Part of a small language model's weights.
Architecture: LayerNorm before each block, learned and rotary positions.
Each number is 128 + 32 x the weight over its row's rms, rounded and kept within 0 to 255. Layers, rows and columns count from 0. Numbers have three digits each. The size before them is the row's rms in percent of the matrix's.

# up: layer 2 MLP up, 1024x256, rms 0.0494, rows 938-962, columns 128-255
# down: layer 2 MLP down (transposed), 1024x256, rms 0.0495, rows 938-961, columns 128-255
up938 104:087124087092142165176086120094122174132173086117087116150140133110135084161122140154085138150144105135092096083110159171127082179153148141140203101185138148132115139161175149157138140142178144127070136138113067114126171125181164156125139139091115185105085089150154081084123132130131164148141099154134089177156159204096111067114143196153170134110093129161101150179059121097083102168167
down938 103:142192173122079085148127101128138097153158159098167163138119136125083118057151144120163139094103119114141126119167157164126164083157080104163078089072111140139119153124138105155163176137194085141155126141165147168117101165131067136191108111145080149123128084091098200190124105146136127180140186108099131127093134165159208135192105114166042085147187158081127105101192078091173162089112
up939 096:141140131137103197144158070153136117162150101085091171175132105106125122119176134113172180134132132150193124024107083159104078083157113087177147106123124165109150139215160148097140118053160115073061106103116071145095099156082080169147118126131071161125097093176111166153140141113115084095132139115090200151119133157087100133204064088166133193115161107169079147112147154174133142114138
down939 109:143176087161117134135147134144142125090142104140185094094147089155129220156096128126139160172130117145040150145154125063130160138188163153055155112170116126151176161112081082060109150149091114151146137099128151076145122120141195080128198154102232106126161140122152098116141131123157111137128136123174075108106131121098186081104156135135127098165132119124127137085105108063148152170078
up940 102:087145130123157077154085134169136074101115079087172127113079116178116119139161179162088145206124101161151097154102149030108109094140170155123113113114163135150108163124115186181126160063141111080146175143153161155118135025089099087122135155144072127100116140088098065115119125074074148075111108129123163098120162078053114174108116129107105096154096112113076112152134091167142094112122
down940 097:158113132092104109143211172102114134130183169150073091126124204137105140141116139160193095104157141079128194133118141140118079107096054141145191149156127116106136114115132085098157112143115105182115112136129132162149125097122136158153173125130184150151164134104154173176096148164144109095122121124157150148077125150221139118185194120127156153160129146150131152117157155059127222119139
up941 103:178120131132099138110148160191112112099161135126118166174102207137173127119095168096168170134133051120122133049125162156175103134126114105096132149089125129158159115096109180133063090154079126115085130081169103117130057133167171112135071143127130142162155164179122143073105103089095140146140144104152173109093109078143142154181112098120150100085100181119120142138158110139101155132137
down941 100:122121139150136116130155117098179169121097127103110138161101113148115154227125156100101195107113117151197077193184100099101100083122113155108187155191120137164128121126107121120157127132078160111131145118182063094144150119130144146122167160176135159136111100112151120147127094156186129090147092096107124083210166145083111109104158187105089183123157137112088143163104196125141164133110
up942 102:121151129128117152124145100082135132138066106173194157135130103113169120151079151169092164178090169091092141128084130119177108037131142116165148091115118150141124154100071118110183118124109121132152174127134130145077107097142133104204176112119132098190044137133115099162164066169094142143112131139129115154172149180150130114092092154086098105165152158061110141163127124186110078137175
down942 100:076104130123144112180145158152151133118186147120136122133098196146119162148155124106164056095117105138187108107183116133143090181142131131145126119123161088152194100159173155104138112133122114123125075125140117101145146188109139122110126103153060145100141136109136172079098192113131083104183116172103147150124151087162135147080166093128101141096134107162207162170102146109144140116120
up943 103:144107127151123122098155149118110131122130129153064177120113121087118108172062092085111113082121126091081095159126151131127131115118126179119164149146171154153138168159138127144194111109151177100156078114104119120129143168091076113164092126125107161094066135114096102090127141089090114171186127175111158160197155121145072096166084152096156160065146096107045078128173103134130172144153
down943 103:139194144109101115132105100167161165215107158142144164143098124137118091086121108157125140164121153154094119108130094137190092089099110113087123154163137099138116063183119148089076121091144114158081115131175119060160099101077170084092120134171081138111159138093153152120173113154120132122072078039147102156085138167115059117125156106164162072149124129118170136166142095124141125106135
up944 096:193101091110057034142111138129209142154122130136131137139154134126100126108143137100154137087121136135146106078127120121121101153077102136076179130142115153140131171127080134145107174158103102128099113116129136108204089127109157137114091121131150183092173207131150095086117083146123123090099148144174086108119068112164074080096135146194107149173069166130097136140145084169124166151132
down944 091:065115165128123128168123146123110215140137103108121125181149155122148174202093176118075160161105093130105167108121042141158115098120128168125084109078137067080197125092113130130145050109070120127159098192147169149155149106119154150142102152171099135142126092136084131103140155107104105152140109128073177170132133185142197163124087154097103175080152147128111157068067113097119090052103
up945 093:088124103175113169176140137136124108106095086142130140093136120138112095131146191091160105125086087171177109140176124143110079118135128105136132134078150153080097068104168106106127141146172125125156139138065117074113114119146142165146138176165079166153166130164138109131163163118135145075124098079109155112116111161132173097196108147112161172181120117091143161138115144151126201143135
down945 107:108184181120166100107161111071157136126179158173124103132159098126085117097125097097180089081102133098172161169129118162114185211115174154185128141115172135133148134169125119109091073107175083191126154081150153169131154088136157089135080128028134142098094119116119110150149089146129101130120098146135145125146155119129139146133193133134074089112166145190169128150089142110163181102126
up946 094:046110090156196139123076180131131126196123121154112095096139095124106149097115149179192151135138095122111123157152130112094059107131123114100092088110111142145177101106136146081093078110172133105191198194179112134115142091116115126140171167128136154097164103149190151148117125163112149109105131186131166103158099148126121108104139121136081083126159106164127141131143140072167053116107
down946 099:189124116073092117117112074133130103095111151062153197132121178085102115166090118093035115145148154165132077150094123139123171135100110172198124161173117103073100154182108100166168130156139083131086123146145068079138138171148124091109089121136097120144132121111126130177100091088156076106156101100134124158153133124058084096125185123122168194125130160080121120122085138150087138143141
up947 105:212131169114095112142082135113136132153076154138190181084149135085146151072181097126124221149142175150099148182098161161141119137101097094157106171143102143148069164141165136152167149102127118098126100122123146152078088181092160137112146126075170063084141086184105100117174142156135165140074139184144124087135104124164119104189155134170105189102108121122113116134114102150093131140101
down947 103:090141146113100143100141120157152066068171197152166086115134117156152087109107174151084110077097133071139099100184155121081147129157143202141155104110112091090173112162111171165095135134139121184124196163171070128115188135154141090086120169148124149115115130100078147104104167164081134128115092100104094086110164061119222151085144081094172135149152089121161085034127127089105140118132
up948 100:044163105158140151165092153155129113151144123110092127099166151065148185116123134144088163112133165116098137198155092095098141149077146176137081120099129162088160128160115164096124173096112097085122109211133161098168124120072126081157141137098174187089123129081126127119160119144114166124157178108160080113125068104081088126122188170122160125115123092136094154107174138141191118167159
down948 106:121133074142128128136116134136145182100142132104162147141180144158080084188130160093098134170150103193121124102161154117131125127091116154121142107156060170154128100169126053137065128130131134106128159161082112075105090157200131104154179139142171096108094138096138079178066070134111167113119169157159121069157149175159139139096104186155116178136096151150188111202156086151064148150101
up949 091:187127124073125207100109150096068075103140157085140100161110091131118115147169113093157134147086086198087118114062131123073091143193165165125124109083163155113106063080106097134145121122098098207170112069163151130130166108156144112101097126171173123121143120173114112100119096127143122175119148105146135133085150056209155125121108155121165132128139191081111120152123093130131180180144
down949 103:155101132154125106202117138114158111173064114124122158090131085127086147145130111111203091128153158140185150116142105127145136127044176118121112121113134180123104143177104085151154174102088139149127119168162069099140106089118111173127105146122173134141137107148171137150139130139158152099099122110143055138175164132118138089124056100118078072125095080137085079102122132125178090146130
up950 100:085136108079111057134143140132104171150131114138062133137152067068179137106115066139133144103142078157134149121120078160088139182154146188167133115097131123107201189121101123124155144112119110099174121108179088182134111094100126124255137138111115081093151120085103117046122155158120128130071089111173128101139136118125141056110188071140219104142106105099114121128122169094213126114173
down950 115:148165163098106167135067128113125116158102149131144125080080056134082080123175111054105137099164132138129083141127108181140130165087118085121146152059120112120113164097096205061122113104064089094120119120146125096127163142150108151165096142108168189137209108110148119165121173144103135167099113119105134114154112164104161071095113166094159127056137179115090144075166101133157112151115
up951 109:086112143123172123164156095105159070105129157085123155170118108119120164087074161155094108198099128164152157137154213137181154134099164102144151084150144134095137187097141172116129102135139148156148076150100091115159104120141079192094149110091158123198131148146081126106080123088124097170078109113086116136142131150168128134109184032141097093102169147107154146118144153107170125169091
down951 102:127131119092124106139133082150131138113144090178079102096116115149108226120187130124151169168155096144094123136087086169163100137189175146146096131091142040161169147087128127147142131133147147131092142106115103139121115112075185097155154171190158117130137108083156106099116192161107113111140131150192165130113134093119139075135088152142164150083121130145091177107126155139123148155100
up952 103:113155133125112114135066109181119111112054122136146108122137124158108138098167137110138143164133170055111106210180129103128130042187158117099119167090148117101175158112145094211149103174053155157076190122136216147136108095109122144188107165110100191096154174100128162179118128141082121128097109134159110130172150148131165123105060136146168123151128137147101103123116134146138048150139
down952 104:149118158046141109121122142040160120143175151053142149084112098107154112112089133120137098085182128145166137078109178127103106100088128126161136107170126144130066129173102160088152140183136093156108111166124101146106124118069065146054155088095184065101098131124122096072129100136127149105110136125144106149096109089098143101133121118087107069169112110136143205102183160101142163144130
up953 095:134047145088181154132110132118119059143154113152126123156117119162096097108071147108103174126057115189139158150167116052157134172175166118143165101153150106121127106108114120077112131094103157173208085200162150136202149116113183198152144120120142164174129154151108089167151159111092110135133112139161136102152016139133163116113151145147127124113083155142094146118129155135122088118112
down953 098:185136132160085198096142099084108190140105195135089108119175130069119120147149024105141124108158125066139116154165144140153103129123139076121107172077185146128062126136138137154142096074157121080129163115123063137122162149093173095099123124109164054103102139127140198121105137123057144119084045137112161167168158106092120123162105089077136120125161116118119061143135144133112111136120
up954 100:160147106134087181101156164074168072124102132097178124112164123087109111140171144119092105127086202076125102114144087098151065145137157130120121127119169073141144114179089135114142102146130192118124101109103159120109196154134124166100155114142088065155142099183090116136149114168099133076160124085106142200159101173060175129155178139178084152142187126110144160152120062141146159143094
down954 109:110130113078114085122116110101104066142112125136123094206022136130125193148074147100134161149072080116122166088079127161118114095127119140091115118123078152145122097115147073167089174117138165127090159074115113171096137127124122118167092123112163149198102173130177165109135090093155095183108112132111190124032121153107114120195101082197142127153089095111130112153113143129119107106158
up955 101:065129088077141141113110101114106111101107139183112202184170153103105102161153133105104142106126100101091089092129147134079110125123144176167108082134127079161153148071057140121152109166162202127184128134082080122096104119128113139152108101136091075102137161126120160169120094125126145125141137081165131165128155101083196129088115159135106166150170205107119130114164122133146160174160
down955 097:097203157099110130119163149120151161119137126107136126122071133107092112091101132109097132121141183196169139127154107131117151104110113118169125126178063183068153160139136069132139165088196105172129116134179200127178143077113074128139200170159113085163131091100140148089135109184141110145077115177101102123123098101133125164115180105129168194150152087111187140146144203148181134102064
up956 096:190136110096096140059163055124173184137168136184127054172149146104116087101089131117116127127099160158161134130147151064144162129097129132129078149125101154135159128082151139109113156129114148108059128138103163112113115188119068143077130148116157116153137160160119159174140150126055108129120137138103152130113080125144141150113155125102131064104125174128098069188138116114159152117092
down956 101:181094112096160146150167105088060110167084101136175124109114158146184136130123167114173162107135182127104132178103123100131104157120168152162101099108122128139142111184092147063146138102113141128179101125152085123131079019160185056134103132131110102157106114140151129138140068179122130127102132086122160091078174127060169200115154098122121137122100128169180164126114192129157124114209
up957 110:145095116112082098142148119123127118067135134129167092118129124128116103097162135107100128091087089122123059182135129092152135177166052156181122139091174097068103104132189137113135111101124123133092173132222085135120092140142199128113139123104065123177139158125195100166142118187099084116117114138155077168157143077179135059131157144136173144116140120077186137110150134138194151137121
down957 110:142181123119109132150181161141187139133073122145177153171105118154183121144119115153117063125130166112143168101094128127076105133093131109133088139082152166118154099120099104132137107100115115144117123108120152166153177166068107099160143112181118109075091169190055161082100084086123132157148091127134080137129194167105075184110169128118116105186149129116156133114093077101124129079157
up958 101:108117114138141155097118162142167143146085117143094121090085162166172197132124136130116130151119168105169085105077122114100103142130085212100096183136167100183148119129158140154172186112110075155139122169109128081048106144141121151038116051169134113122138173102113067103130141090141096106057098138102121101159153142104113117166085217142166119118144147153092120132191109216093136088103
down958 092:169141142149106088193117110159100129120122106078134113150136107122131136195134113179138141136208072110123188112112086165118140186107131071147113112110145096083109122127096143104106120137139137051137110103152104196146102123123152136181165126129165121115102123151132184162136128142105135160198139143156152171157158136097070110089158085097133150132063094147161124144090177083121141171174
up959 091:051148080075182085162131164121213039176148130099145168175125050129127166148114134165123142108110165113149149123187139130168136171115109123074127099150085103090134104183133096086113160057090156100151043161103118091126205102108163067177147123141127119168117134127109123137143132172143092124060131145157129117124134115146102058108136132108177120161144113092091131121182095120101180132128
down959 099:121133166172037153118130110097122100114091086187204081139113154132156144104151107099075120107121060165142074126128117105105090099117129142112157175086150166115100073131099085118136130215118079147097120119163108175148082115104153116112086119106135096139130116096159167063142152064115093160126096069149074078112159121066138191161181084182125153106136126100142104145117131144154101134132
up960 103:107109183119131188206107081113169179146158097069112087155067137122067118152102091137088118108124095114143163106127133102158131108125160142170121129109145178146150145180158096182146121078129131154133113140073086118126165130185126095168099179141170161107180148088141176104150124136135207123114092140097129078172109114147165109081081137189155077083128160141148135125075157169185160095137
down960 103:133095077113072154141152201138125093130150201138139140141151098197169110182057139151151161093110136105090126155156092104158149138150092111092084158086152178163128193103079134122114131146098221129180109148186191152080104137126129124142117130137151133084167168052097115103141142103164137145110178125105148160118132142100063156125150185111111127155131098111141185154117064082098132141180
up961 098:116118120101122121111085127053131119118180124123145138127091140141097180082127181163113087091138083096123163166111106156180099122106123091099094086125125149077146116100179143125112153185136173159153114146157140156169095117125155100114091113113191102154111116131131119153141095103128117114062112176069129062186103061112151129111141149124168097100114155116094158090146148153124108132106
down961 092:143122146140110155139103168154063133183070183107099099105157114144132111203204107102121108126101170193149118107157152092077108155122151124161143145154200139151131157145111103143145112081136095113161068101138115113122098124166111204129146145160111140099153098167135140072130157100127126153135145095132120203133104177135141131097136135133093170124205138149134182099101108120100127153107
up962 092:101120123134198130101118101126169131185103172138134116097103072130131126201070081102112086073118129137139085134092106082087137126086088146132104142161077099182107134172157116126021184159156123154185090119116138090106095143143109100138142051145156138146143126119087122100125122121107104143088135113122132063135083141191123137138150123143126176159129146148130122101127218163120113142164